config.toml
n_layer = 9
d_model = 512
n_head = 4
n_kv_head = 1
head_dim = 128
d_mlp = 1344
vocab_size = 37674
activation = "swiglu"
norm = "rmsnorm"
norm_place = "pre"
norm_eps = 1e-05
positions = "rope"
rope_base = 10000.0
rope_fraction = 1.0
qk_norm = true
attn_scale = 0.0884
bias = "none"
tie_embeddings = false
parallel_block = false
extras = ["capped logits"]
init = "uniform"
init_std_qkv = 0.0225
init_std_o = 0.0
init_std_up = 0.0225
init_std_down = 0.0
optimizer = "soap_variant"
lr = 0.00388
lr_mult_o = 1.39
lr_mult_up = 1.42
beta1 = 0.95
beta2 = 0.98
lr_head = 0.00587
grad_clip = 2.0
warmup_steps = 148
schedule = "wsd"
decay_fraction = 0.311
decay_shape = "linear"
final_lr_fraction = 0.1
batch_tokens = 262144
seq_len = 1024
doc_mask = true
train_tokens = 1198000000
steps = 4571
dataset = "wikipedia_en"
Each number is 50 + 10 x the weight over its row's rms, rounded and kept within 0 to 99. Layers, rows and columns count from 0. The size before them is the row's rms in percent of the matrix's.

# k: layer 3 attention key, 128x512, rms 0.199, rows 90-110, columns 192-255
# q: layer 3 attention query, 512x512, rms 0.21, rows 91-111,219-239,347-367,475-495, columns 192-255
k90 098:56 44 49 56 54 39 61 53 45 59 45 44 57 46 55 53 58 52 60 47 40 27 53 57 65 76 68 51 52 53 36 50 59 43 55 48 46 60 39 46 44 36 58 56 47 70 58 42 33 58 51 63 49 49 28 33 64 49 57 53 46 51 61 42
q91 096:51 51 43 53 20 42 52 42 62 59 59 53 34 60 41 41 59 33 72 53 50 56 45 58 60 40 53 48 44 61 47 48 49 35 48 54 43 40 47 55 43 33 63 49 51 69 37 52 60 58 57 53 41 45 61 39 23 61 52 54 65 55 83 59
q219 107:46 47 43 61 30 32 41 35 43 54 35 55 36 51 55 44 43 47 60 40 43 38 51 64 65 40 72 50 56 35 48 51 57 49 50 40 40 50 39 45 52 55 51 39 53 48 48 43 65 52 50 58 45 58 63 38 40 53 39 54 45 39 61 67
q347 108:45 47 67 50 42 50 39 58 51 56 52 56 47 68 49 34 45 56 51 42 61 67 45 51 49 40 60 58 41 49 45 51 44 64 50 50 50 51 56 67 48 29 74 61 47 62 52 54 67 43 61 45 40 59 28 56 52 54 59 55 51 67 52 50
q475 085:52 59 38 43 55 41 39 54 60 71 54 49 39 50 74 44 56 57 49 53 41 56 66 49 59 41 66 52 58 55 55 59 63 40 43 57 39 37 62 47 62 67 62 20 56 46 55 44 54 44 31 41 39 34 63 55 49 55 45 49 57 46 74 57
k91 105:51 52 47 64 61 66 32 58 44 34 60 43 48 45 49 54 40 41 51 64 44 46 55 53 43 32 46 44 49 54 54 63 60 51 45 52 62 48 42 55 48 44 45 71 51 42 57 44 47 48 40 57 42 47 43 45 46 34 39 54 45 51 50 46
q92 092:56 52 65 60 33 46 43 55 47 73 59 64 43 51 60 39 36 47 38 53 41 65 48 65 38 78 60 52 50 62 55 44 52 60 55 35 50 54 55 57 47 46 59 51 53 56 77 50 53 46 35 64 62 41 48 49 27 46 38 65 63 33 37 52
q220 096:65 65 53 36 43 48 56 70 47 31 59 55 56 62 51 72 61 38 53 52 41 54 47 55 46 74 50 81 47 49 54 40 52 50 50 57 44 53 58 53 54 64 43 63 62 29 47 56 44 50 54 59 48 53 71 41 57 29 55 43 68 53 35 62
q348 093:53 29 43 41 44 49 47 57 51 47 42 63 42 54 55 45 36 41 68 47 50 51 61 51 53 66 50 29 68 34 57 43 41 46 51 61 69 51 43 55 46 67 52 36 46 32 62 46 29 45 31 60 45 47 43 30 43 51 65 40 35 33 57 26
q476 083:55 64 45 50 75 39 44 49 52 52 48 53 57 47 34 31 39 60 49 36 44 63 47 66 36 53 55 39 63 50 60 40 47 52 46 67 37 57 54 59 67 65 48 44 63 35 56 46 38 61 30 37 33 44 37 39 40 68 56 58 57 52 55 44
k92 083:68 60 36 38 61 46 74 36 75 56 51 47 54 43 45 49 51 30 48 48 55 35 60 47 40 42 65 58 33 57 62 48 56 53 36 67 43 37 27 60 40 43 65 59 67 61 42 39 52 43 61 56 61 54 47 59 53 43 44 57 48 63 46 39
q93 095:34 57 53 49 40 50 55 52 27 53 51 53 61 41 57 50 42 47 40 46 55 63 61 50 44 51 51 50 48 53 40 49 57 64 49 64 53 54 58 43 52 39 53 40 49 54 47 51 38 45 42 64 58 35 32 50 40 37 38 49 50 67 44 65
q221 109:45 58 55 52 47 43 60 28 33 68 59 50 62 51 49 46 57 57 52 34 58 46 56 54 43 41 33 58 42 56 48 70 54 58 36 44 59 60 63 47 48 59 51 56 63 50 64 68 51 57 57 57 48 72 63 67 33 55 51 45 56 50 49 43
q349 105:40 43 49 55 18 44 61 39 34 51 51 57 50 52 57 55 50 47 49 60 46 47 38 47 37 46 55 64 44 65 41 50 61 41 45 45 40 57 46 44 38 35 61 53 45 53 50 47 49 90 41 51 49 70 49 52 42 51 62 52 54 42 48 62
q477 096:48 36 55 54 53 30 59 37 40 46 58 44 50 69 57 42 52 59 52 46 65 41 44 54 58 63 47 56 38 62 37 53 56 42 43 39 46 39 60 67 39 55 53 44 52 61 58 41 70 55 39 51 45 51 58 53 59 57 51 24 53 55 61 59
k93 109:64 40 48 52 67 59 70 43 53 42 70 53 56 41 52 50 32 59 30 47 60 49 38 58 60 50 62 31 61 46 51 44 39 43 57 49 58 32 28 47 57 41 43 37 47 35 46 54 56 59 50 50 45 56 72 56 52 48 48 33 59 43 45 63
q94 099:43 54 58 45 33 32 56 41 51 44 45 45 51 45 62 38 69 50 53 69 57 55 45 51 67 53 59 52 62 58 56 44 33 49 55 44 45 37 50 28 34 41 46 39 34 56 62 56 46 62 55 40 36 62 58 48 59 43 62 58 54 38 36 52
q222 115:56 58 63 50 42 55 58 61 49 61 30 50 46 44 48 62 55 51 42 43 56 52 52 61 60 43 46 68 51 58 52 59 58 51 61 51 38 51 56 50 42 40 38 38 52 55 49 57 54 51 52 56 37 48 39 48 75 32 50 41 60 47 49 59
q350 104:39 37 44 47 51 29 56 43 51 38 35 61 37 60 52 50 33 69 18 65 47 63 67 54 41 46 49 38 41 70 50 53 53 47 62 44 52 32 38 25 58 42 63 67 53 60 51 58 37 53 41 57 53 41 62 66 60 45 45 52 53 43 50 39
q478 092:61 57 61 40 51 52 49 61 54 50 26 54 47 53 60 63 51 57 38 40 44 58 54 56 36 30 55 39 44 57 49 60 58 27 46 58 55 48 38 38 59 38 78 69 46 53 49 50 52 42 57 49 53 48 56 61 79 42 41 51 50 55 37 52
k94 101:35 47 59 60 58 51 58 47 51 69 41 53 43 44 47 54 36 47 69 52 45 53 48 53 43 53 52 67 45 34 43 57 55 60 52 61 48 57 54 43 57 51 40 51 50 28 56 60 52 63 52 53 50 55 48 53 49 59 40 29 39 51 57 41
q95 095:34 37 39 64 53 55 54 74 43 57 61 26 39 47 42 46 44 46 58 37 61 56 39 52 61 55 50 61 28 39 47 50 49 61 54 38 34 49 49 60 51 50 58 45 38 45 37 53 54 58 42 51 51 45 56 40 27 50 59 34 43 34 70 34
q223 102:58 54 80 49 61 48 59 50 43 71 52 58 32 48 64 38 58 53 71 40 52 48 54 43 64 55 43 44 38 65 50 64 57 50 54 61 48 67 33 48 50 55 36 44 47 49 48 46 60 64 42 49 51 71 62 54 70 25 66 29 55 66 49 46
q351 097:34 67 53 61 51 61 44 42 59 57 78 42 36 48 67 56 54 43 60 50 59 43 53 26 47 40 57 51 39 61 48 62 49 59 42 49 52 62 58 57 50 48 40 45 54 59 43 40 53 36 51 50 31 67 60 45 49 45 52 53 49 49 51 42
q479 092:67 42 65 45 59 53 53 56 45 52 47 52 47 55 41 43 57 34 73 57 45 46 51 51 51 51 43 53 39 40 53 55 51 58 65 56 24 65 53 34 49 65 41 38 40 56 51 46 58 29 53 48 45 60 67 44 53 50 64 56 49 37 41 26
k95 109:67 45 57 53 54 58 35 46 36 60 48 72 58 56 34 43 51 43 36 34 56 34 46 52 36 44 64 25 65 53 50 47 63 41 43 40 50 51 48 59 59 40 73 51 55 64 42 53 59 64 55 50 54 54 38 44 59 40 41 52 45 49 50 52
q96 092:35 56 64 43 68 46 52 52 58 31 60 61 69 47 62 70 46 62 40 45 55 44 60 54 45 45 37 26 48 56 43 43 49 38 48 61 64 41 62 31 57 48 58 51 65 55 63 57 60 30 32 40 51 47 56 49 57 60 44 44 59 40 57 47
q224 108:56 73 71 16 40 44 58 63 55 49 62 41 43 63 61 45 63 73 40 57 58 49 48 64 43 49 56 49 50 67 63 50 49 39 56 65 59 46 67 52 54 21 59 56 65 54 57 52 31 38 36 44 49 62 48 52 43 57 42 58 44 51 68 42
q352 112:42 54 77 37 35 54 68 63 57 58 72 46 53 42 55 59 53 71 41 56 58 54 43 67 55 61 59 45 40 53 45 66 61 44 56 36 60 45 37 57 58 43 44 32 62 66 62 44 36 51 52 61 65 59 46 49 49 46 52 49 35 62 49 51
q480 089:60 56 75 36 42 50 59 59 58 42 55 46 51 51 40 49 49 48 49 63 60 48 52 50 54 60 53 34 55 54 54 55 54 49 53 60 54 60 36 40 59 46 51 30 55 41 61 53 51 54 49 60 66 45 51 44 44 44 36 46 42 35 59 41
k96 107:37 56 40 53 59 52 38 52 64 62 56 40 57 46 54 65 47 54 50 53 34 51 44 19 43 66 45 52 54 52 56 51 48 48 49 47 49 57 44 45 63 38 57 42 46 53 69 46 44 58 60 64 45 48 38 49 64 35 58 47 27 48 44 47
q97 092:61 51 46 53 57 52 60 46 41 69 42 46 60 58 41 51 53 51 46 55 67 33 54 48 56 66 60 64 51 54 43 50 57 42 53 51 61 46 65 46 57 41 25 48 54 52 53 39 56 51 46 41 62 45 29 46 43 34 41 60 41 52 34 48
q225 096:59 62 49 32 39 42 65 50 44 66 51 57 49 49 65 50 53 67 51 42 40 40 46 54 46 65 54 32 45 57 44 50 48 48 49 59 62 64 48 32 30 63 40 56 54 54 58 52 58 46 57 30 55 41 38 60 48 38 32 42 49 48 43 62
q353 099:63 51 47 55 49 57 45 38 62 60 55 57 55 50 67 74 41 59 45 27 42 53 25 46 38 29 52 42 39 48 58 52 55 57 56 46 59 49 39 43 44 36 46 65 55 54 52 44 54 60 62 51 49 52 51 38 46 53 29 41 34 54 82 54
q481 074:63 64 54 55 52 56 63 44 43 47 34 64 47 67 52 48 37 58 54 45 53 54 53 40 39 42 45 46 50 58 25 49 53 70 48 29 45 43 42 47 61 47 34 43 45 59 35 63 47 60 42 53 47 60 34 54 53 54 52 49 65 49 42 42
k97 106:26 45 60 60 47 26 53 57 49 41 44 50 45 55 40 32 66 32 44 60 56 54 46 52 45 40 45 49 41 53 43 58 32 66 54 62 32 51 61 56 45 45 65 59 47 37 56 66 52 59 51 42 79 55 63 43 39 53 52 45 56 51 51 40
q98 094:42 50 35 48 56 61 62 39 48 46 31 74 34 64 50 35 61 44 60 43 65 50 51 57 60 35 45 47 39 39 63 43 47 36 34 42 63 53 46 46 42 65 52 42 50 54 54 65 58 47 53 39 38 42 59 47 57 46 70 29 39 49 45 33
q226 111:43 65 45 58 50 29 45 58 36 46 36 32 56 39 43 47 70 62 50 45 52 55 45 64 47 52 55 46 34 43 47 48 28 40 47 69 53 40 37 56 47 52 58 40 70 46 62 49 40 58 61 32 59 56 47 44 56 62 52 55 49 76 49 49
q354 107:44 58 38 49 59 50 53 52 43 44 42 50 51 54 39 55 73 52 57 53 46 47 59 51 47 46 37 63 51 62 44 32 47 55 47 64 59 49 41 68 46 33 61 64 62 59 52 59 60 44 40 44 56 60 52 55 58 56 50 35 46 61 41 52
q482 088:64 41 48 52 59 38 39 76 52 34 26 62 39 35 45 57 29 61 51 55 42 54 56 46 51 47 45 58 53 42 38 43 42 38 57 46 55 48 44 64 56 49 52 58 68 29 50 39 52 62 46 49 35 39 33 50 38 52 59 24 56 40 28 54
k98 100:53 40 59 46 58 62 57 58 51 52 55 53 45 33 36 55 52 26 41 57 59 68 32 48 64 40 42 51 40 53 50 50 48 24 40 43 58 54 34 67 52 31 47 37 45 60 52 44 36 40 50 36 51 56 50 62 55 36 48 54 52 40 64 55
q99 093:34 51 58 45 51 52 54 55 62 50 40 75 49 52 39 49 48 55 45 57 46 49 56 43 60 46 39 33 50 48 39 50 41 54 48 40 61 57 33 31 44 53 36 42 55 59 39 42 55 39 51 53 56 52 40 45 43 51 40 39 34 53 29 54
q227 117:57 74 55 47 47 68 41 64 66 42 55 55 53 40 44 50 57 54 43 55 36 38 62 56 50 51 43 63 32 65 51 54 51 62 41 43 47 55 54 44 47 52 55 46 49 50 42 54 50 48 51 61 53 35 28 53 47 47 59 54 35 34 47 50
q355 102:46 55 50 42 33 59 62 43 48 44 53 45 35 31 47 57 51 50 52 49 26 63 63 52 51 66 44 49 44 40 55 50 47 68 47 48 53 41 63 39 52 54 54 33 57 67 43 54 50 37 38 48 54 33 64 45 51 50 56 50 42 48 41 57
q483 088:39 51 42 55 44 54 52 38 59 49 57 46 47 53 36 66 52 51 48 60 61 61 49 52 62 56 50 24 50 60 51 59 40 41 43 70 42 59 52 35 55 57 49 48 43 36 44 49 41 48 63 56 50 32 56 63 75 47 59 31 47 37 50 59
k99 105:39 61 56 42 44 43 56 44 37 38 47 50 70 50 57 45 51 59 57 61 54 47 40 38 58 57 51 45 62 71 43 39 40 55 53 55 44 64 46 70 57 44 57 37 40 47 39 59 34 62 53 43 33 43 53 29 44 57 76 44 62 42 66 39
q100 101:35 44 35 51 40 41 54 64 68 69 47 36 58 48 44 61 50 50 59 51 45 42 48 56 50 47 52 59 64 43 54 51 63 46 46 40 48 46 67 71 30 49 54 31 55 51 49 58 56 50 65 44 47 63 42 69 51 55 50 48 39 61 55 51
q228 104:49 61 49 56 60 56 47 74 65 70 30 36 50 51 57 54 67 54 55 36 52 75 44 60 46 68 56 49 61 49 60 42 42 53 49 38 60 43 53 54 74 64 53 29 49 55 46 36 54 51 59 47 32 63 59 55 36 59 58 52 53 51 62 40
q356 106:63 54 42 67 67 53 38 57 76 47 57 48 48 49 43 43 58 35 60 41 38 57 53 70 55 64 43 42 63 46 52 49 65 54 48 55 53 39 60 73 44 51 56 67 31 40 70 43 47 48 47 48 60 46 54 39 50 48 52 65 50 53 48 64
q484 094:59 64 40 46 64 44 18 64 54 53 56 40 44 61 53 42 64 42 45 67 53 47 51 48 30 50 59 52 48 36 65 24 43 48 33 55 41 49 65 51 64 46 64 52 54 40 68 48 66 43 60 65 46 44 52 49 43 47 56 59 65 73 54 52
k100 107:51 64 53 48 35 48 43 42 43 50 43 48 47 38 51 44 53 66 46 70 49 45 42 43 52 48 32 44 47 55 52 42 51 40 42 59 54 55 45 67 39 37 52 66 51 52 63 35 51 41 40 66 45 48 44 56 45 46 48 49 54 31 58 54
q101 092:49 55 48 60 68 52 57 40 47 51 58 48 63 34 58 43 43 36 48 40 63 54 44 48 45 42 42 45 45 36 56 39 65 59 49 35 51 53 52 49 64 55 64 34 63 46 49 52 42 44 51 55 58 48 57 55 32 61 57 33 52 52 58 55
q229 105:59 32 51 54 39 56 43 44 43 56 40 46 60 54 47 59 38 36 50 52 43 53 56 48 50 53 57 40 54 58 47 53 41 56 49 47 27 60 42 29 61 57 43 32 38 52 38 53 60 63 55 35 59 53 64 66 43 66 51 52 56 62 39 56
q357 102:60 57 57 48 56 56 43 48 46 47 50 45 31 54 54 35 53 47 50 52 55 51 58 46 72 36 51 50 50 48 54 51 56 48 38 64 35 50 63 46 44 58 53 53 45 42 49 61 58 45 62 35 56 53 44 41 53 43 42 45 31 44 54 43
q485 087:56 55 53 60 58 47 50 42 29 54 44 65 61 52 40 49 69 48 49 42 49 45 33 41 57 59 55 48 38 69 47 64 46 45 39 66 30 54 60 46 51 39 44 46 47 44 41 50 52 54 50 57 67 51 56 51 34 84 66 56 62 51 48 45
k101 109:57 43 45 51 45 54 44 51 43 42 47 43 35 38 47 50 44 48 38 39 51 57 31 49 49 51 44 50 48 52 51 50 60 49 49 57 53 40 66 68 50 43 46 63 50 55 32 51 49 51 59 40 38 53 40 53 41 46 59 43 78 52 55 50
q102 091:39 38 49 35 27 36 47 44 62 47 59 52 48 50 62 51 54 61 49 57 32 50 46 45 54 27 55 51 67 54 61 44 36 37 43 38 55 35 52 46 56 43 34 61 45 56 58 57 61 38 58 45 46 39 67 61 45 55 48 54 67 47 57 56
q230 098:44 48 60 47 41 57 64 56 59 41 46 53 61 54 47 67 65 57 48 53 44 45 47 72 47 33 35 57 39 53 51 51 54 44 53 50 51 55 45 57 58 45 53 50 60 49 60 42 52 48 55 52 52 43 68 47 39 55 46 60 55 66 58 47
q358 094:51 44 66 48 32 56 42 42 55 73 50 62 56 63 37 58 61 53 43 55 58 52 49 62 54 50 46 48 58 42 43 50 55 23 59 40 63 44 63 47 53 46 55 55 39 56 48 36 57 33 46 56 50 55 51 51 50 38 53 59 35 51 52 48
q486 082:71 69 74 42 41 38 44 52 62 41 50 43 53 49 50 71 43 36 25 49 45 50 43 40 45 48 48 71 45 49 53 54 65 53 55 39 55 55 45 42 38 32 58 47 52 68 57 53 50 42 50 44 44 45 49 49 52 43 46 49 60 49 54 67
k102 104:63 41 53 51 39 35 50 49 44 45 51 62 50 45 54 45 43 28 59 57 68 46 49 32 50 47 50 50 61 47 52 61 65 46 40 65 53 59 49 50 45 50 60 37 56 44 45 30 52 61 44 58 49 53 54 56 53 64 39 48 50 43 49 41
q103 096:47 59 71 69 60 49 49 49 33 40 64 39 42 45 68 55 40 37 45 68 54 60 42 45 67 67 67 53 39 62 46 58 47 60 60 62 49 60 52 39 44 47 41 68 53 44 58 44 41 43 35 60 51 57 53 42 62 63 51 42 24 43 56 27
q231 102:48 61 46 44 71 52 40 61 42 54 54 42 49 54 58 39 62 49 40 54 45 49 45 40 55 56 66 65 59 52 40 47 61 57 57 61 43 38 65 42 42 53 50 65 44 51 48 59 32 44 51 71 46 43 45 45 58 46 38 56 25 57 51 45
q359 094:37 64 27 51 42 43 44 36 31 37 53 47 27 54 58 47 43 47 50 51 40 62 45 20 55 46 52 57 36 64 54 58 47 48 52 53 42 44 49 41 49 33 37 53 64 55 40 44 67 32 44 66 48 33 49 50 45 62 60 38 52 34 40 44
q487 085:34 46 38 41 40 55 47 56 38 57 51 56 53 47 61 71 56 53 36 37 51 76 70 53 46 51 54 43 56 54 40 58 55 59 53 47 49 54 57 37 46 47 57 46 51 54 49 65 53 50 51 57 41 62 39 64 47 52 43 47 40 53 45 30
k103 103:54 50 35 53 46 63 54 42 65 55 50 60 58 63 53 65 46 50 41 35 41 58 42 61 49 53 46 57 59 34 57 34 48 59 59 28 56 53 57 54 46 42 67 46 62 44 53 61 52 64 55 31 49 61 44 33 57 37 55 60 65 47 79 51
q104 093:56 46 57 69 43 61 49 46 47 42 43 44 66 39 53 45 32 52 71 59 55 49 49 64 56 59 73 65 52 65 66 58 47 56 47 82 53 35 60 41 48 53 46 48 39 51 45 54 50 51 53 52 26 42 56 64 51 44 40 32 70 59 42 36
q232 108:68 48 48 54 44 47 50 46 45 45 64 59 72 53 54 47 50 57 56 58 45 36 46 63 59 50 52 49 34 55 44 45 42 64 54 76 44 47 52 56 59 61 59 53 52 41 57 48 52 63 50 56 48 22 54 64 40 72 43 54 41 55 52 46
q360 100:67 49 34 41 26 63 41 31 40 60 50 67 60 54 44 51 46 56 45 51 38 50 63 73 49 40 44 50 41 61 55 44 42 49 49 45 37 41 51 47 62 46 67 32 61 31 44 51 64 32 32 53 70 44 47 54 58 55 59 49 44 50 47 38
q488 099:57 49 50 49 52 63 46 39 51 60 37 61 58 48 43 39 29 52 48 61 40 41 68 49 64 37 57 53 40 48 48 56 46 37 55 53 42 52 62 40 62 48 50 23 48 30 61 50 54 43 57 51 39 55 45 61 53 46 52 41 46 34 39 34
k104 107:40 47 62 37 39 52 54 57 44 47 40 51 77 47 50 53 65 44 34 34 53 38 62 45 50 43 44 49 52 37 50 67 51 38 48 29 45 55 53 56 46 47 46 54 58 63 48 54 30 35 60 43 38 71 39 53 44 39 52 53 45 52 54 66
q105 100:51 45 37 56 40 42 43 45 42 47 41 55 50 68 55 38 60 55 49 52 50 50 56 51 52 68 55 65 47 31 42 44 23 59 50 40 45 43 57 40 51 44 52 49 39 49 52 39 48 47 52 42 32 53 30 56 41 42 54 71 33 84 47 64
q233 108:50 31 30 43 49 53 69 43 57 37 69 49 44 36 49 37 44 57 63 60 48 33 53 51 52 55 50 61 64 51 48 37 47 65 56 57 61 51 50 36 65 44 29 54 56 52 49 52 20 51 48 39 23 47 70 51 39 63 66 50 49 65 41 47
q361 108:40 45 54 54 27 53 52 56 45 39 58 47 57 48 51 59 46 57 63 53 51 45 44 60 46 63 60 56 62 51 22 42 56 62 54 57 68 49 24 44 32 42 58 56 45 59 58 48 44 39 50 41 40 52 44 53 38 56 64 55 41 62 49 57
q489 090:47 58 54 55 52 50 60 58 61 54 33 64 42 56 56 38 38 43 65 47 43 46 35 46 53 51 60 69 58 44 62 50 49 56 35 53 59 47 21 59 45 26 55 33 46 60 58 47 59 45 46 39 51 52 63 34 49 52 67 68 49 65 43 51
k105 106:57 46 47 36 69 57 59 46 42 39 29 58 54 47 53 65 64 39 40 53 37 60 46 35 42 37 45 42 43 39 44 78 62 57 37 45 55 52 52 68 44 49 42 49 41 55 47 46 52 51 42 57 53 45 61 57 48 53 52 36 39 55 66 49
q106 090:38 46 44 60 55 55 45 59 61 71 39 57 47 45 60 47 60 46 43 56 51 36 36 50 43 38 49 35 57 46 48 65 36 58 59 46 59 61 44 48 72 65 49 43 39 60 42 58 36 52 56 39 71 34 42 34 50 55 56 47 49 28 58 57
q234 098:45 34 48 51 46 61 52 55 44 53 44 72 73 43 59 45 63 44 33 46 42 29 44 45 46 35 34 54 61 44 43 65 57 43 57 36 72 54 54 45 35 27 52 42 48 58 50 56 57 36 47 48 56 43 48 21 45 55 40 42 56 31 37 42
q362 096:44 38 40 57 44 37 44 59 41 56 43 55 39 31 50 71 59 42 47 27 39 53 45 32 50 56 62 36 61 43 45 61 58 44 53 55 47 60 73 55 43 50 42 49 39 40 35 53 63 44 53 45 43 59 56 56 56 53 52 50 48 44 42 50
q490 088:44 56 65 45 52 37 58 50 46 55 67 40 53 52 59 59 58 51 63 45 33 29 39 59 45 65 36 52 62 72 37 75 49 80 57 56 37 61 48 54 38 72 42 37 50 20 46 55 53 64 45 58 60 64 39 49 34 48 46 54 42 55 33 46
k106 111:48 43 56 48 56 48 53 56 58 37 57 48 49 45 51 29 56 33 38 48 39 42 44 50 36 58 42 62 37 58 64 47 53 55 50 59 46 38 53 34 66 47 51 49 43 45 41 48 57 53 52 63 78 67 36 48 35 68 54 60 45 43 46 41
q107 107:50 48 49 49 53 69 34 36 29 53 31 49 51 59 46 56 53 56 36 65 29 63 47 44 52 51 58 45 61 52 54 56 65 43 63 43 26 34 41 38 58 29 50 42 53 57 44 56 36 51 54 66 69 36 56 55 68 60 54 55 46 57 47 53
q235 118:42 58 43 43 49 60 46 57 35 59 59 46 47 50 46 51 49 38 43 59 34 38 71 58 59 55 62 36 68 55 47 49 63 52 63 23 47 39 69 59 54 41 55 41 34 54 40 62 44 50 57 60 32 49 57 49 63 57 44 53 46 69 41 46
q363 120:55 45 37 45 43 58 46 62 46 56 27 49 46 40 47 43 49 60 36 55 37 54 56 38 45 49 58 46 40 56 47 59 51 68 58 30 62 43 44 46 42 21 41 46 51 56 56 54 46 54 49 50 58 48 49 57 59 40 50 42 51 48 36 43
q491 103:55 40 31 55 29 58 42 57 44 50 17 44 51 44 31 65 53 51 56 54 37 40 47 51 58 47 62 64 43 46 35 62 56 57 57 41 46 45 59 41 51 51 35 55 44 62 53 52 47 38 45 21 50 47 46 53 48 46 52 43 50 50 75 39
k107 111:60 46 47 45 39 54 49 50 73 48 59 46 51 45 60 64 50 58 29 73 55 52 53 43 55 58 53 51 31 46 53 52 50 33 57 54 46 46 32 50 45 48 39 50 44 63 57 44 50 31 49 12 35 43 54 55 51 47 55 55 69 58 55 37
q108 098:53 46 62 43 55 77 41 50 70 52 51 68 46 50 68 40 32 52 49 68 41 57 36 54 63 36 54 42 65 55 41 34 33 53 56 47 70 52 51 41 68 56 51 47 58 45 65 51 61 45 62 68 34 35 51 47 59 38 40 47 69 62 61 61
q236 114:32 35 47 47 37 75 43 37 57 58 38 59 52 38 62 49 63 50 40 55 45 44 42 73 48 48 42 55 57 36 45 44 62 56 54 46 56 36 67 61 47 58 31 50 27 46 46 58 63 57 66 48 42 57 58 39 52 46 48 70 70 53 42 68
q364 104:43 52 55 53 56 52 55 47 47 52 50 40 48 45 66 31 54 59 43 58 46 44 68 57 56 69 45 36 49 66 47 60 47 47 45 67 48 45 59 41 49 49 46 39 32 50 54 45 53 44 72 37 48 51 56 53 62 36 52 50 63 57 58 59
q492 091:53 51 50 72 45 52 46 54 58 32 50 28 53 57 72 54 56 46 52 36 65 42 39 32 52 66 69 53 52 76 21 69 66 69 48 39 52 50 59 61 54 62 38 42 57 71 54 59 50 54 92 59 55 42 45 58 42 50 44 26 62 52 84 47
k108 109:65 43 39 39 40 66 48 54 52 60 60 60 44 49 46 48 52 42 55 51 62 48 67 34 57 68 61 48 37 68 56 45 62 45 40 35 28 55 44 58 46 53 64 44 38 31 46 42 44 39 49 55 49 37 44 51 36 53 38 38 53 64 55 48
q109 101:43 57 31 64 43 44 55 53 50 38 59 51 58 53 48 55 50 36 38 65 34 53 51 40 49 46 47 34 56 52 52 50 52 42 55 48 55 61 44 54 49 46 38 45 67 48 48 41 56 41 66 59 45 59 72 51 55 34 42 38 36 56 48 42
q237 113:47 53 42 57 59 61 46 57 42 53 53 33 43 60 40 51 45 53 48 53 46 68 41 60 47 29 58 59 50 45 48 48 65 60 43 36 59 48 54 59 41 54 63 56 59 41 57 54 44 49 43 66 44 51 50 59 49 46 40 22 41 57 34 50
q365 110:56 44 47 50 40 48 47 62 46 47 72 60 62 51 48 42 47 52 61 41 49 66 40 50 50 60 66 37 64 46 49 44 58 56 51 54 53 55 42 43 47 42 56 44 63 44 43 57 58 67 56 68 45 56 35 52 48 24 57 50 64 54 46 46
q493 093:51 47 50 54 71 63 34 63 45 65 46 58 45 47 40 63 68 50 40 57 53 56 29 64 66 51 56 46 73 65 62 27 52 38 57 40 49 38 47 47 53 59 35 49 48 38 79 39 39 58 52 35 60 52 39 62 65 37 54 49 38 44 39 42
k109 108:57 53 51 35 49 62 37 33 50 61 56 42 39 40 50 48 41 51 57 46 57 52 39 42 52 58 51 33 53 50 68 48 57 40 47 39 59 38 46 48 50 51 43 66 53 57 69 45 52 36 47 41 57 37 34 37 44 77 65 56 36 46 50 52
q110 091:30 46 55 47 43 66 60 32 41 54 52 40 48 47 44 44 20 53 60 58 57 50 50 49 54 63 47 43 55 56 36 55 44 57 55 38 48 39 65 58 56 58 45 44 45 57 58 53 47 53 54 35 37 49 43 54 43 45 46 45 62 40 59 54
q238 106:48 45 46 57 54 44 35 65 52 74 69 41 36 28 48 47 75 38 72 56 36 58 47 39 43 44 50 41 57 55 54 50 58 50 67 50 40 50 65 50 57 48 47 46 37 50 50 51 48 41 34 52 39 52 59 38 44 40 38 42 61 41 54 57
q366 107:49 30 60 69 58 52 37 65 45 43 45 57 40 47 55 49 51 30 53 74 35 47 57 50 50 49 65 42 49 55 40 56 58 37 47 33 53 47 48 45 65 52 50 25 45 68 55 41 60 50 60 44 46 46 53 49 50 55 33 41 49 34 45 63
q494 105:51 61 65 37 46 46 54 61 47 60 28 58 44 44 63 44 45 54 47 54 37 62 37 40 55 59 39 48 41 53 46 55 58 63 54 49 41 41 47 61 66 71 61 29 66 47 76 41 42 63 33 51 35 47 45 54 68 55 38 47 37 45 55 65
k110 105:51 62 39 33 37 48 45 63 65 39 66 41 65 32 44 49 35 57 63 37 55 40 52 33 58 70 47 41 36 40 47 33 57 53 54 59 45 61 38 44 39 59 57 56 45 59 63 56 49 54 40 58 42 40 47 68 48 49 51 71 42 62 55 68
q111 093:50 58 40 56 46 64 66 50 45 43 48 35 55 50 54 39 45 46 46 49 37 37 63 41 49 63 50 35 57 41 60 46 50 39 54 57 43 49 55 46 54 40 54 51 54 51 40 36 35 47 58 52 42 49 60 61 54 71 38 55 58 47 41 49
q239 105:52 49 46 59 49 24 37 25 47 57 56 63 55 56 63 56 52 49 47 47 44 63 65 48 50 47 41 51 53 49 49 33 39 49 43 38 46 30 70 57 50 24 29 57 55 58 45 38 41 57 56 45 60 48 37 50 50 53 52 65 42 56 44 43
q367 113:43 50 61 48 34 45 58 62 48 52 47 37 41 56 47 49 55 48 53 45 52 48 53 43 43 51 46 40 59 36 35 43 61 60 48 55 47 67 78 46 24 34 54 52 62 40 50 47 52 40 66 51 68 49 46 42 55 42 50 50 57 55 35 52
q495 105:53 53 58 60 49 50 56 51 54 43 50 56 44 53 40 53 57 63 55 44 43 44 47 64 34 63 42 62 37 67 39 50 64 60 56 50 54 35 66 35 45 47 64 57 58 52 54 45 57 42 52 42 66 64 45 50 44 29 64 37 27 26 46 53